python train.py --vocab_size=2048 --init_std_qkv=0.0228 --beta1=0.95 --max_grad_norm=0.5 --schedule="wsd"
Each number is 500 + 50 x the weight over its row's rms, rounded and kept within 0 to 999. Layers, rows and columns count from 0. Numbers have three digits each. The size before them is the row's rms in percent of the matrix's.

# o: layer 2 attention output (transposed), 128x128, rms 0.21, rows 17-31,49-63,80-95,112-127, columns 0-127
# v: layer 2 attention value, 32x128, rms 0.182, rows 17-31, columns 0-127
# gate: layer 2 MLP gate, 128x128, rms 0.191, rows 0-9, columns 0-127
# up: layer 2 MLP up, 128x128, rms 0.193, rows 0-8, columns 0-127
# down: layer 2 MLP down (transposed), 128x128, rms 0.171, rows 0-8, columns 0-127
o80 105:540459452468409528610571496405475402511487522515501425568502461504413456547603476458509507546554529426458442524570533502458628491508521424534573531526457491408543468490499511545423518456497604433492508487463533398577464513469421538535538494485507553531502495451415498448480567490432488514531503524542492532505483606569518486552592416442488506487489479578523535508450480488489416440608
o112 103:521586496474537548477421456556470578541579565549359490482548425498516457522457595623498523445426456580554574467417476487540541504543430562420483571523493463521418580421501401406494533512557511467468461520457520551505584410434469497537521495496494581525468404535499453487479487503513612427519520511491511486462499425526450518471473467513531509465485598552568547483470495534471520459482
v17 096:499572489417500566578585524477429466537454485574490461580502511488461445483502497496532550537411478572554541560420508558580581511497591497528456555487481573529531529498429594552520517487546571504567526610464548487439488480433516451554501454533547476442563581517536494575576430467422529543457465484419431494444526583589511432500559470521381434558576514455550507559476475507501503508472
o17 103:534516595507519463524540500465521516517558570437490461450530467489471538465549493511519452548445459503417463534522560554484514532475484495452348537522465476362461423511437406475467537539376555463464441526479466521555527485538484525424451577503470439522458362491514601576439552485594513583564539504526479492532473462540489512502557555527537541442543447456487427421489438579534584473456
o49 098:486507465598411470513461454510580369480538518546500500508460515438502475504504525486508539589522468465514473504565536530465520530536472501540514567534436464540507497506417555597461469451532517589612528496547395580451509530494457495490518383533400572440425576417480537505595433481512400516550473479477536481566533425488498532466515424513470544520439584575425492501540556505502390570489
o81 099:486471479526521576494493517504426431480389463534546552551500482579500522441445514551527413481423529593531452466601477368536455492477525490480535429566596523568457548491563472534526505508595419532506532502428553510565523390454529458463530486516617462513573464478399471486472436513462439474459434451479492511463477581409458504574497454461523498555407503549514548524540430476473426460498
o113 108:459483455438448460435474473555482649543480422486513615521520542526487504530513545444453625377599496509473500517481527529471538459498475448491592500458497512478526465559565464446545504591503428500438522518466469449489468578454514445592521496470504480528500546515589408425559591546437648516477556477459516508466543528562542488452418554523500486440542531496531548516523542501445570574525
v18 093:451385514460516502442621455461516490476526423500451487395551501501552366481522530573485493456487445568577549585555538487548560478554481429495561508402437380537523466563417485429500612544439507549463550549502528495469477573464569559469479468509449485433399512459531441494558569518496465530522552549554516461476592603524522446509508532523501469493527440484473480488477544481530516564452
o18 099:590484536490453489481488412468402561633569458509441607532509554458507496569459493505522556497475485555502525480505484505455517538563393474464567400403494522470464474511528548511439470450409563519503377462545495441461419486431524494471479424503529469392449435477506468495509446506486491550596543507475528477522543515515394510497596516510442465507447457530380445478442499547600460526532
o50 093:498538558502538526520450601525573514441487497424534428524496509614528500496534574471462470501620472517464543503427438554517458498468543552517483505458411533468569459506479442498485537486547519533504542548436529570553488435530428470515495588527436458576552521615598403585483664547494486485464506502486477557493404524437533509515505501570468502509485538486425575483515453386539567450450
o82 101:406409414522472489497580454519524476473435525500502455504485481522444497473508476576455487502484584481410450527568569457449490392540533525497464460560500474564528528453492511477543502498524451465484507454485476542526548445507572486470584386616522546559495515498435552501466385515472510542459497464600518508449552468425598477466465458404520559478547538605490491589536559537361448536581
o114 090:491514483506541504513425554437533428492478641533516592542492466487535544510542528486564471498441499464639441470550479507525449492506558485444490618617519536518446480576494500574528475598434486480534500459511484471518500537430548562543488598401560496598542455461474579453528456529534526428491576495474494481483493489444462466563418455526527437548466498412572513468588383522507563532503
v19 102:528423498477554535521502517544506470465529476582520449533590531427432500478500503511563525475428476583470454427521588419508456539492465614547500420574416482544551509552639555535543540447515472516481468470577552505588528523512485496505529501443545467521524566497477527491560583404517511518552516474452567554475542522607479570531429559515509584412557507464427436509605490542531501389520
o19 103:550461477493534459413580468519441561516480495455519420416529552534501543495556493484468552460503543572509494614478522502477535443482475604499488514579451514421436581571475425481505407479514525464450521472436491471548532429528546457506634491500404529567576534496548434572587432583499536505439467455539540477514425497510403453467465544473424476461498473486588482614394482481471511455503
o51 095:442501567500485495479536466451557493422473541534461484502557613473427541471330465595552451467458439481481522577488464539499483471547441513490405499479462449503503465461520574523528432516632449486463524507550515458535421519421455476388439465547461497557473458553545497501598484394457506499536514567440546505412481490591502486581580511480535548502524532468435498482512434439417567512524
o83 106:465594499494542504524512507506529510506463562493487496515399491620522475527602569442521464557599438488490450534471502571478444561528557411494461460472510521482537407495498447499540581505499562441535498526493460494470468540519466487615449453470488454450411505524453493364354466498502534483558451570500456434529532444384556539462501506491491471527469461418445526449513620587507422468465
o115 102:487509531525440449580454497471565428522528428524573594612542516440483464506438454494517468460434566448478553435595498466584549439439477481469615526475526582489438505444457555461475552427457480616564515423496556576455576584497523515487547543514474502458527511444442543551449528563508535520384505503491517526491555481399480522469525479542527412518540538539402510514577520470578483487556
v20 094:403516507542527534591538529501369534607533483567466462515490543546462473483456490511512550470449562510484457517485528455535437492457585465467391449592522517502467537511588475435548598562516549451497507514498468442457527479610487534551492532523491517449499568568557568550446457542494538434481473576513503543560515421481521586457569369480597479473468432425492558591428512526540440513473
o20 096:462548577454463508395603543538483413525540562489474558546477461487506571544570466465560568561527536487478559501442462539457527532453572417537595545524533492546419459440452472541435501434489550511478454547501517442553498480515522482474475497397518501513478386516558530376541467456566440551599500603518510427508507470445526509519478576483440419497434479538541452570521490447483486434382
o52 097:528485443495508537496477556480545497520475469541498423529541570507526549474449573550557538448423497421487498476499552470495464492516504535557400385586494515550402480501488464488531562491462453475486472498512382506522532498453548477533505510462437508518567554416379539544562390581486521505492582513442431550479534528449538457406509408466536428552392619452588523495472530487476611540456
o84 101:426546480458596527547497480497500641489472541519481519532524460479530485422557484512408514354513412540507453533461454489521416535485497517423544538470509468512569530563519568462479497525452443492618547463648478474503556404555518547503585589533473504514483488558596514506546578453426531494459502534419637441491514526520491555524465505470513537518508414510456484421526523445534468513525
o116 097:496443504574501484424471401499452552444554471462565499501445470569551471517438503573499537602506560517508419547465587476528508521548540527473487531394515560478577538499547509544560485637536447492508517499371516557481502596510431482475462439497573572461543479477544409488465595504499500497464456425558419541486512517504491551520527602510524626477594459528492460526513534538554467413548
v21 091:448593498449543489427556502440491464480506585563545512497508438512529548508498494461542513494440357589540517564542464562503409480562566505497542555468574613538480453549489480500516435503521522527479442471488514512593541542480502556423504549503456373435562514450537613508520488602578571485512472524457478487505453519495453526504547557593454483432445441493545510395449515486455403583486
o21 097:481479566439495448500591528540582470509539449475515494497533478524526544486456501491460457516470519485381446518510472532536633459602472352487441523500450396499491473465562570479553507556589487427500511406475532473495538467567471423507534440500518480470501452495403449432463464482478443507519439549529510566517511498642503446498389506499490430502496480450543547468530401505472371425496
o53 098:433558532542444573543433478568353593521482586445545546471493570462452490444467582532474501544494451490610589438504481513405427511414580459497582490508538510453411566570460481499523481467454594482432507552521445455529465572484507556537553464548444508467565560499550512520491461582446538535442509505462549464521415431469563538445525503533503492523566485550534470542499510439471586537450
o85 099:561418409495599528475522499484455452458507455543539478465448500488532410413605445520533464553460473575500491559511465388495518461491447612442482405547524550425486507455448473528529555529514423503580496524555520532476542509479570515462451543559461515511521501507458495459504516415515468537472495427510463489472530436513517457489560567399621459457443474489495408526454548622637482518437
o117 092:537602480423518507523548458484629515494454500502386483553514455519429475558402470441586497432548514498526479496465560496475533521525488528495486526495471493597578513558542552467498442456476566454506484505488569419481461509560505595548508562433507513482512533464562593538474388464532576461592557616528476484519535527410470497536525573489522468506431535535437604474503581458463423420566
v22 099:486588452524485508486578468382568566476553447488552444476449515452597471552566526486497468509479528505531449529494423516460499392572532430503428502560499482566498481508403499523560592487501425487528563541552500430594470530546476454465479511652529434480457510429450575443513457546491476472489523512543380517538479472497497397455509548469498553436500577486528403531556466508423444449558
o22 101:443607480488480506425620491547570447443523513513599521484519488573471401434464509451504463487451540551533473440520594439449528416468572471541502490515393557542445517524551494504503493462610529485513486565449551516547540465474525429482493467546550463581585525481479540460493472525460350492570465522419521490447522583600561530528443458509399540515499498466463524487513414542497484477408
o54 113:483508538524518497515466568443486571518445558515426540457544577469547517563516514434470557531536462553482517507445482503416491503510369523459524628401569486585420399530479513502437479596499392526441554505473538448483478510620460522553384561471519538510402561512583478436561483477542527544534513495582486489504480467443454446535484530525504533459537493536600554529505573413561493484500
o86 104:554437510451514526497435446446535399555492462468473434508500421496436591497554508509467449524490522515462474531475554534520454527586572529521513471548466504449465632412507496403531516488418496588628410390538498549423538524468524524445514543490420486438561415531506479561408481525476532469532556537509476454577519383479533553487536563529518498506497537545490437536440457461447466463612
o118 096:456455531486457493543406499569498543441446492532520448482500456523618541531496489540595493491488481455574561512479433561586560598467486528469499457521604488509601393532484504596509453405563518521521533500488544486468398455479478574510564406443563502512470496487415428452428595476515554432443426510596470484468480477510486484448547465447461434522438491430479518464513557550450545591508
v23 089:445469477495476471462548531459389547510449449418563434474423516590408530524477509477476503440458493503497527446489495581479472409379450451494542474573496494507485481483469538469518457474522569472518521533470578490593531580461531543599491482409473406517506474492438453540448484402524544487507504468450432439523475556387573524546517525393439545476460601545541564480425509596525490430443
o23 086:497446498480513470489500428605441593459507438498482557455586417534454496578524526513518445455465420505575485450465511506479477437544505481538468454443525465569527532468464374563495443486452443423462642444439491485467511467541484581491471575513542467534496509475481554456499389527370460553528486514509469418506444358456473412463552453514482542491525468572447481468566550449538491446487
o55 095:491484568535470508441546524556507563556464444477515613402612557464527521500348460503496434531542534541487479551582494513519546544480478502509500474504460595483569470524479546506460480573496526470562469513443427471512521549403587499443534557469437576462467455473613553470505529445522425501566581553502500498524541519461451538435651496533551405527465549498544451576424493522533448503501
o87 104:480589491499508533589478525390546550481580450518490428514462476568536528392606564479542610483473492454416535494471520435419420534514473499451466541510531512513545542512556425487560524483574486551476398494450490550467455421501493488499533515486567479407527502449529475524516441473542488437462473428586546534415438556611539474563395522492595469391494432529510514501512530545520562488536
o119 095:479551498461425469520517534524519468504453564461441372536444517525528538498492499542472560577540644558607463415461513561569515487567500519524486517508478520615501523520461466492519555424531530550490475506586487471540505533514500412488491401610532448549442544531468472528513564573498560568515499561420561524582522543521492490556566481550453453449447513499408591403490416476411520518546
v24 101:498535521508586454476539447512523554601460506447447500505457496479465509503400389462393625577628468538502439514462562532429485533475522479518478498523565548528478520518442457428475483554483486549497617533509526519558594525365499512497455384499498490536513507502505426486456467475442473516518504508539476513538585489503524380521526524431527526473481449570440557443631444497428537527497
o24 097:514556481488562499508538505509462462463444536614571460528479497521435489483506481673471549373450507438579498509530466445519492491435490467436535488432440521502430464550484540572480578511478539477529435398499542536487527449507489506439569569533479575507411567514467460539504505539449435601515496577477482569441488521404504508558509410453471576436443448537469574534495561488405431555492
o56 098:542461469527450504464494528473556441480506527540531495598503442524496478482494527382484484521532537509339629552452519495490542523455512496484517614462531524493562569403531501520513469515412511459520501635441521415528531533505412556471497514437397536466523419501558463553522491551569461431507454477476504523450442537525472485472514523561536461502582467538517597386547478482579493423595
o88 101:493482491492480470522510539561594622512584461424470495495521523498528376531509531555491494513423400491557453569526510426531395519596502528494566425472522488478477483466445499453473460547526390514400603514528468548461511526460527512519509460497499474458496498505557616462506544437506532527442419409492506471525462561585485531515524569413487436520449576427579379509492487509608500523523
o120 100:491528578498474467416522446523463486509486459450498497517571513505503541585529471416478499440588483543494443543560550539516478504602484488500483532485503425439495431542548492491545443444501645498506442531563463565472489592492506511573423387496463432537525552491493412335471453556487518445480541411459495452541554403517536582394490558507506504510461529414475537584488498517448541539436
v25 108:417540519433549453440566524467624606459396578548519493521598599522530539528486549390480410527468385521458478463438552437509423543471503454460484494473480456495570530481493515552589513462478465540452459520596471519545446511493405480491532399494542437481500499567451529454541468566530582536485522505532494459486385521500436505397533518543496534501469597511456518493500504575519485535460
o25 092:553453566506434454457506492550570517570524477503484482461539474548557491507468455609531528489542552434451510611540495493431520500479500553564501532436601481481418427463378525517525450494372564497500435519473435539596451540626496505529480537496557509572474576511491448588526505491578539488526514531474504538429499614545426511541506374541496517464450462483535504468594573487523469474564
o57 094:525489575432497567523443455557433524557506521455500419515643523430462468491467545580469528486520544515645503452475520450493502386551480514410505472510510465576458514531546516435469513531474450548461605523488478373508512443571401457443477547520515530454528487415348465507518523470495458409507449489416454460467472490514380564478509521521535474487512495578459536478539519452461520538506
o89 116:470405505551607504540515473466500432539551590447499570482322464559504495552532544487538483439461497526425464467469499506467446468464441515481502577518456541432571531429501451489487565575532502446570567470456514458488493521464536465473464506455570491492479401521618589508389580473474500558492549511578503500551589450468545448481534549520493509544559522405448480502416491483523456392474
o121 093:594575386497508522469483540379469533450491490497536504507512474511522494441457530417507528541546510535488458464470491495656456563488560530547465532563549533645536561564566503502485521471645533557474449511539551488476480519461583516492561459615498528452457473588475466439541451517444455506514482495529538528534431488585604540586479544471564524489467456573528452498496414497446512562497
v26 111:499472481483426538612493572520526461466612473470516548480495429553548423490527510523518505498505408516520539589507473582652469472523553552567629489592443474533510456520618499626458435561507529463531546418507529606438456524482461537553496431510498545537508441456432498471498518441528518504467558506555537479477426474505583528504562489500500438447415491414495580530499467507509484528456
o26 108:435442599484546559493488344519487532519541540415452474477535555493501511531502440438461457377551470511487541448512529462601443488529533558411564514524539484446501483461495506521504496600663440420519391556504467463521551534471444581406454617499517512428491491462493539497520494441451492524471493442472458479577503483492516573474555491505495504538526406417536521476484546475538577501452
o58 102:518460455517404497534542554476471543439489507480617542463466538539514580478508562482537469469514473512538521486542530553485526569449439473523520417337548498483475452549513491516548516518419494560565567442422536507520423579563571482393560533489458446611540602502459502517471416575469536592531502454485641505485528478425457471467510600437535470497516483511480544510437560532498442521460
o90 105:518438409516494478446563597578502495535532542570446455619426449393421522496470481553555470679465601564514405517487503504426494434555509452546430547510489453499477456501493442454470558409418555534497504458518535524481493488536499498525489424503556499575511522491521406534461498485541480458457535548536525524486535531530457513596501525466436525503389532548494473504476530506404398534533
o122 090:526598523459616479503412457488462548538460475541537464415585545470508456465556526572456507515425452549501521522552515430430507556500465588508507525527503601529446605526497501470483374533487552534521500560476457511505503339437531529541448513492515527510505477459506500547492505498430426462532553487447433527390504484554579358460472435517573503469569513466543497457544494482468520469615
v27 094:390525475522561460529485513511547442411480416516499522490480501468516411473604563439498422489549437489526539501453487475457490529530494434462551593548533508468529421441491511530471513488526583402569503427441602528479442476399540505476426476549514510460441536496411530484470542496426495382505459514475461402553475471575522506496529386489563491469632532521466536498543520625531522480557
o27 100:492488520528523467431517521484535609484481525484501513492409554557528448515559441537455461567452445518457493595496419498488543566485569556432383554490565415512478582494545466448581564512462505510537490549483526553443429516506565485469491480502498516463590415523473580404571505498462488517557541427530531612592567382465437557450487544504441601508524492531469471414420531543539539529484
o59 092:500444478497413534513591607438571481451527532503508536458417556506531435502481448388431463386598502456562505538456534540475522395518480505576508509492501493435563484513484548540549449529515493502396491570597463517521517479575397516533509520602535507511431529487493528464366577469463518520479456507564496480483533536539586424524444508472528416456509526442464424514432573488461588479507
o91 087:497532456379512495543457488554522473560530467400485455534556434526425638506488440557484499504515560444526473545433579473484508503584461531429556529512499524519523433526507538444424520424561480453576472427480419441532497535538447501623420495461496476487477523546538424437425447591611490493463567524504563509481516508518510512600457531447590522541432590546479448518516441444528486431487
o123 106:472514481534551497566501429452471465415525512520473472532491512435522459484536538483558648476504496486454554473598458490498489439559442439599496441510440513434417538552462513528449471509540609409454574552502486480483595544501539512552532534436453564477507614431507504415537422468501623498487446551488514477409431480526608564438550473536511551517505456500536577501513559494461454495600
v28 105:407501462475516510439517473579462538524510532538499475503500478584543629442487555527502476552464429482485451469567445519516555440522443451450530497531502445604441448422473533430503518474513459520499485463461419578473542596507487386474531502526540458490482546478458357438548439530467417669420509493550518478429539516458511538513540479499535494528479455473596553428517575487454409478545
o28 104:462547499575538508435485430537443534490483548521474443417558558551616572495455451486516510416558419471518549543540492489469459544548433543450528531512455485435433504615566517485519564442559481566395552448450583473506521419496416577504538455464494440454446528464548489576520550504462536526465539429506496456456575500417453536459488530496557390540541444576519469517501480473539619583476
o60 103:569480487437468480567545495468607480485489517440481435523457539547507450449538389451495556524500602474501554430503416446477555480509490440547444512543460491536453597537450440473434484539443511461506382484429372493565577504574582470478487424525552471531521524463508536427506499429482459427508556522450507561491465521510431495559507468515535463609525542510493587489496604399502459394484
o92 108:554434491537522544544433475391494483444515508522575592576483561471427445517530514575628508516437541592486447535398495472531550508429439493542474445501518499541535463412534545510483460423444516504534467561477518538477473538452508519536464587533491516495625441543452510622460472526593419482498483510484476526469395405561524472487542455524460528475456618426444422494493501497444496443510
o124 103:577508581464378520436479570549507450531470521567460521520468373485485445599461572475453409561472433577546450484526575490474481498497523556514506483469555520614567460446565479549526542598570499443526561479520451540543484507536525459477556521500585561482516502583560524481507482450488591472484450533514455485544546547557512514556460590477454586436417417508563513559486395550501500536507
v29 103:475566548425480453590494497460428474490464514511468469472463437292517462545627485512548520546492485515497498589499511509444495566551486588453529553503492544481492492548500514466506453505519480472443477502391419526458618465575494499449511577378443414518512528498542503520612467445419552529508590430495430482425486498536477498541560488473544552557481561499495475454549520573468528484468
o29 102:524534472548460464388505579540584428539502523503466537597534487491520492442502494506496470576441520436413363503468472526472426461504574467520504465601569505465546470417423535403522560516466510531507517567551479508560510528473560449553530494457554476495538537378477424471459494509489541556414523475419484488471492486395501488430482435546485529471512499520357440460555527461431566464593
o61 106:452509478508487551550513468549401535604445447412455524486518578549531539547524490526427515554562473565594608541444563604557584568484504546409572522498495489517504480541471463503470451537514421563465524533505615519508385530533525477435508479496454473497457545534530491359525459504509534499537539447552531509503519407528465477477523642477522466507576527535575445590485541519508554549488
o93 114:568565551427506547550504495526478552398541443549576542490535563493419478513432411486472556542467506504444560519565561400544514559570550530479534495502541516493440470542548549474588471550487520447489538451488535451533558510482375472566454459559436491515477544523492581535510483504540414486548452526544508422470501629512533565522429472418570460476435488570445477401503476515557442484374
o125 086:479495476598546443465436511460474419560441479529538500486414390525432461536539591412532456414490470399556482441559507491435532476459465492553431454390420571434461540496495511487461478495530488491532527415571418539488488527469558516434478504430553555559561405465500428618503514532442482545534437473512492446521505460454464501495571510574455561503467512424579558560507463459577493548504
v30 104:410590598441492467516551535501514525461473544385430554512484523510459601521513551435496492535488492538466445459583419520508487506578461434559509495492508495540433491606419523533515498511553510408416490481451453512448444503531447571437451537453507528469545486497510527573596512536589495577512514495458459526491552451454450422405532428455494465506586426413593522419532531429505566478432
o30 090:566521574454487472486495558510521450587549561554508434409452460556492491589446484542545512552450503509526461483573546443447546427445493508489454531487542450536485530501545406551512521491517391543507524539559509467564439460661484439498509446509539540477511482513571504415451458570506599461554503557528474487494448550499347489536540493591452518493535481509502604429468464430410443426482
o62 100:407487484487449545503540518459567468503490536562467550566468451457543508490529432469412493531536437453588488542494527526513494505373500504392537553568561453385451534532463544435574486569537476480515544502522428465521532516480500564507553522474510472531488420405467409623482516441497472457485446521495587488511639542504521444418501584531552541482415557483575490582506531521582495420471
o94 111:553487457525502515520520409569481610469472456475622496489513570508455388504500555431528515477496521526437460477537473497444525503541638555577444472517398580546481470436509492486473554421481624506482489380508557542484469461444508457443495512524514512574518536524478527488571546393461500538440512486522513520501478581456498514592408411422422542448540439485413442514486472564506470530528
o126 098:477527523517407459523518538511512382486516527460427604529509483478506508415504519454564508503514476521480461463523504480615512536577398491509584462570530498501554463400519497492462453622461443480517586491533449494544464509451572534549439520382548499455507498500511500469501555546469475523539548521601512530586517556542568609468461537629396456488605573506495584555480509506457535518542
v31 103:474475535543480457500472502519529460498473447525539592502440513556502453506490519442502574538504536534513573465535541403457636524521470575485514446541522504571467420488489471505511518533533475505449439486503405462424547497481436572589458466377490461438506451606570528492467610477464378582530493511419446512427488498492507461507429416490462517530394510476437443461475401570548596542494
o31 106:466541357457494397417441450567504499507565461484456408432533413457425508432582544442591459485545499507479505477517576437472490397520593533510509513480494613508563500463509515523449448518523528530472487491432514412508507514545396477517501517484465488616504574501599472497460465454499547504531482547534478488626467434475496462543531528549526429469509529560474615492528440490459582519534
o63 098:528534588502517543550560495477557467376511595444539477509494463539474515530566479573579465466476449505457456446455546481573405488440431475531498464507534469438453455374466502501507477444482436498485526554532520435482499437590635443440514624472553610483506472495469499527443502507507468486525556424552526486412563447509533546551485581385398515544538451444472477553481504536513527448493
o95 113:463442455567505496537552503492573523542418457515518447504425533495589524494370471458366515548457589492550464505537398483490465474461504561402480508521520433516489527569564546532597544556535474457466543363476471587477455556496532503476522466569544449431511509542538627489503449562481506512453426513396532491483463501491519546497516555492426512464486450377496426509500563447555472498531
o127 098:545454489523477486511500442403459525495556506588479563547504526471382486573538504442513564525559457473570623476587465509502586580515518489535515455504452559508452582499519465415471498512382555491538513580617482534553581460458480524574500479490543504552444447436364421468565516437501540487464479457509522499419419471536537517487514496525540473570474479494599524462515451604483459521433
gate0 111:413521443411520575457523477454467501549524431533512549555521479502470534465397626471469524519501520517482482503554440460563534564541471434524525532502555553563448443546545475477469476562516504393520531548480473459434513576412523521643454480474476495595554543571466500464505520519532516498429472391424518483470583488500477519529572481508523459561483473407539566565504415607452458489381
up0 113:442537431449535613491521467422468548542522434430429564578476490480437535458438626437462508485558442591422508510539456489599545558554518454458508472546504455502479501476483538456518456562463432491435455527595498463502559582472459495619480547455396491553532501517501455422539509491488473523456441447465535464514499452495584594453477522518575573541503480486598546527465504541426496555412
down0 113:522396491507609492482435452567487518474467583438571519529512507398495437510528520515532600481439481411559501484440529480436535554519464465537436474441544420517489485607525535476362453456483447524499475530478512499522467503440588557369448536486502410485578564488489503427531555428457570532504463419485468434532479433551517449460509389478498535540484544521495567440480466435432459466530
gate1 087:403489461433527585564493599457494546404489466410508497558464544534459514525452467470425431506486466378494502453531484569554530503533516448462517428464524412491561531537566494461470543508449526527412434448522523478490473530519433520467397591513450572647532525493523463465508471538482461480470443518436453515551562390471540541425484503580465527447454551534587581504439554452457550523514
up1 081:578541565651479437410438413492458474579493549560496485471558472479489530442558503502607560464512530577488500533484503406455507539516438495575440587513460584418433469460452439594514443498510473522566540520560455495429572480530521474512545418483554541407553533492437465546525520455465541497516572476571512496421487570583479492563513573417471442568502481461432481535550454524500501503495
down1 091:485456563519554475467493507520431517540462559519536486529454422552513529420483504505536487515520559436516446502547561494529462408450554436438446511413553558382512481481484455416567539586479415536468514478557527519459431530515360509517410499505459519539515412376489506556503562549546550554592480551496568424500605500577529528535435444519496529410484537522538486560460428547532536571543
gate2 096:470539560494484490486532648497398558557535526497496439474433450481413557449496385514431460594548547568501478598447501544482468561472492483491449493477600440502515532483373463520543496476474522600576510616512461525511436526524553500499587533447500556482559496421489529445505469539529485503555454507482510516539609463434492446468424501458576532478546553456437469494541478516592527560567
up2 095:559401445504525509545475355496593447459457454481502547499571568493565470518499624505565526414419453439465518394505479454511510438514486502485555484499414559478492486522631533474431506473557501436440469397495539487477581443485445510517408480545493470492421486579495474553491528475472482493470544493473471460462376523563509543559569479490418447551485448548552501487474485464401452464462
down2 102:530568530514506482530559514534590563501463536509452515506461452529535496595582541472541425489469451540515533403506553454493552468589461566434571447438521541620548420525486544528554524541526537375443512473423553450552529524462399495521463523502600461461468469507560421381540472429456458500490506502497561548517569443442524520418534501422463486420421452498478475495430515476490498392535
gate3 091:523551489434417499582431428632482477517429475487474518393589487586536513536587504535483510471478469627560558469445464536489545513572486525486533471499452451528511471528502466564478507459524456521474490432446457531542589570491459542567531458479473463469471490424432505552524491479451586568442549527485515458461525610472428540520563463563441395479480434513471492400629483499468450470449
up3 087:499468447542574477432549526357522531482553476523603497540488495397495435428502560529502543500549569398458455453517535495504455470458491481489476500475563641506410505462511431513526508460522554429436510540597570480477496506461514475480444585505466562508485507586591559429564503490542458460571532405475517495545386504552575420412440508496518551534554509481471524578453438523538537518483
down3 095:408531532518513496425462516512469524503468503464521469467561484487556492511459542577513476507585593536477482468518529428583448503452506543525494521453512562519468452471467424543542554436539483413575475492451434413571539502466563591440488611527559543518624617581504456528540514459410510467487536520469434589596457518465540443420444595519518473452446485545519501477530555500425382534512
gate4 072:456510476507454528453516458509426514426518442523466613500567481474482538478544510545582474558522531493570506527564523493516529569456474433583535561543538457534507453508519444489505491412520491614481512453528470536412529557423505361501400524487376461534441524515461546503568434548413547557493515538519595412616537503501484433506483557581409516555433497435457451557471540539525457504463
up4 068:515495501507546481459451449552492533455577430488478464433584536485583600455469502526572447514528533530539564552529469503421456484529433462540618504467524496484511448536451447510531548473496497602480526498516389554420646523524502411411458476534426516458424506530467596493555408541509536507429530574390510437583518518508518461515541506571483456556445465454523397520487482525508528491412
down4 075:571472466588475459478476483501510510458497512559452352538512464556593532454517495446571401490528468456479501531517574494517563494527490396553492513552530410484465483491566483460495522480544565489499492524534459525580470513527576457453387604402576516441552413516556664530614487487536533423530559463505528435496541576516581485477488536551465560491529485464476539468534441536462546474522
gate5 073:531494605484564621411460578482482530506585515542422461421537467527519588500509433558515567436520512542498607489449533601542509497498520480421567459498521499577487538497451472589521475475540463488480468541431456630438458500480476560417520572452461489508495507522537422410526474560497516537553513477424534540423571445385456479493524423477520463502530498488522405444454464501434560465531
up5 079:515461560474525571457422539476537556592548534518401495570515439573452534483462484541415549428436491465468556547411470521522426586526541491532454493450465458576467445510470422466487514606432478511450501588460537506456547490555452467485472462446487481507623463549508515453470557497500488450536400423477455540417494388394559602481475553436524583460464503500469445491482528541570501534501
down5 077:465460544524531608540439583439441456571466424470395475539531452585484504450494429432443538486427531521436517500501535475548426571509496477555610390492530451523462456603460517579459569480411537449487568530484515538473490559478408519485505489484447546526513367510452551458551487455501423491513417468500414444494525453460546569472464498477564569543502403551524551504470553488505471503448
gate6 092:356546506543459389509512466633477418551491558499547489575467558451449462523388609504503498526503537528492537495559507604407523491571491554484523469501435462552524501499496544525492496504527473546500484453493532518451501523463409440542505537529449491516556530537529504407545418569562507550494480560553633542545586547446433445487530588486585460446413501491461560530541523502482529543546
up6 087:436538498566410400517526455619493428573464578497535481606488528448523436536431596552521490489557512557491556463521486594407568457570470536473514522506403483515489461518508496481510482493514512576493496448493522504458547523434402425504451542552487447514591551569543469400539413539540540537514494525529587534518611573440435432448531590494571481437461505506459548547503470501504531516538
down6 092:469567416489506440544437594545560466446525492408464499553547477450499462477434507501486532468538499500473566521484486549586456492482543507516504436563560481485487572551525565520575580567577544583466524562406574566465564515462568533524485468516551437457535408567475519515547441552574425558529535465536528624533567581509501498473511561440472523408471433608474509543483523511550555426428
gate7 105:391514485542526605465548400521464591489580421547458433451452532479567530500527520498481526537521484578485516501434584480480432527522515477507605467504483467483474380487531525532517471453521474585474479527423525473444428475489542592477511466590459488525406489551514441469435509514577463416392408500443489532440588535467529524411513512432585524453633509520548471537523520520482474517459
up7 108:405524481504489599458568436486454615476561397556472457508441510515553494516500524517446502567475438600496464500452546462506452536531569482475619474459492449460479402470552514518499414452528501549444509525483542469454414467498535571474524477572498489510452460524526459440477503549571493439394462520437496526445658523454511551401537538427594525392577497501552502495559537494532480486499
down7 105:453487440512413503504556569504583490512564531496551480523524552550456476574563447489495460459461542460463405495568492537555563522506545452440549561563530476367426560484466499548458495500509463504498464603489460508536442624452470550426590463448491437442501462599531398546518420523450545485528479466595515555488555528533476466506502642517532533509507550539493429482591482467573523424472
gate8 088:443543451501400536581529577524511517504537503508387549494449517494505506409529530416443438453515559425483482593491492446412510522523497483550558470507528498595479448517544539535527504594464559640559500492574552504531473479472487489487542575411482518483521573454543486400565477508485471462488539471481449387549524528505573481490519582549398457497527434523427480580495595527588509552574
up8 081:470592510506583564516427609567504375519494536547536526508552477537515513487544485462499447512397488519472435484454491499454538555531451517506471575570519471601482571491431395464438572483473566522622603487543428516469512449511509469411494486539589464466411501443518482491458429391514604462486488561512512509454474495450529590461532475482599539435473432558488455504503452480508541527478
down8 096:566446481519613561432480531557420560545437499494599465446462455513480511500502498467497477463438490464458416530472550518548451546520524470539457558540521529536427569428498441456454598471547496515553611480548429532551548527482464581462423477526505436444498509442473462450474477484508502504497419507493609544446427550510511571509503377433559537497492557490587504428580515461537493636417
gate9 103:442424515542472510464438483494523538424449538554527425445608491562451494522468548488490527548513487513606556458467502578453521544490499497520468535420518389554466498521496534415472499493593499489468456571438578625492495445459500463525517468536507505475448488397401586465505563465551480484481484467495544455442555432438402496476531518464536509599472473630540477618502527532506600464432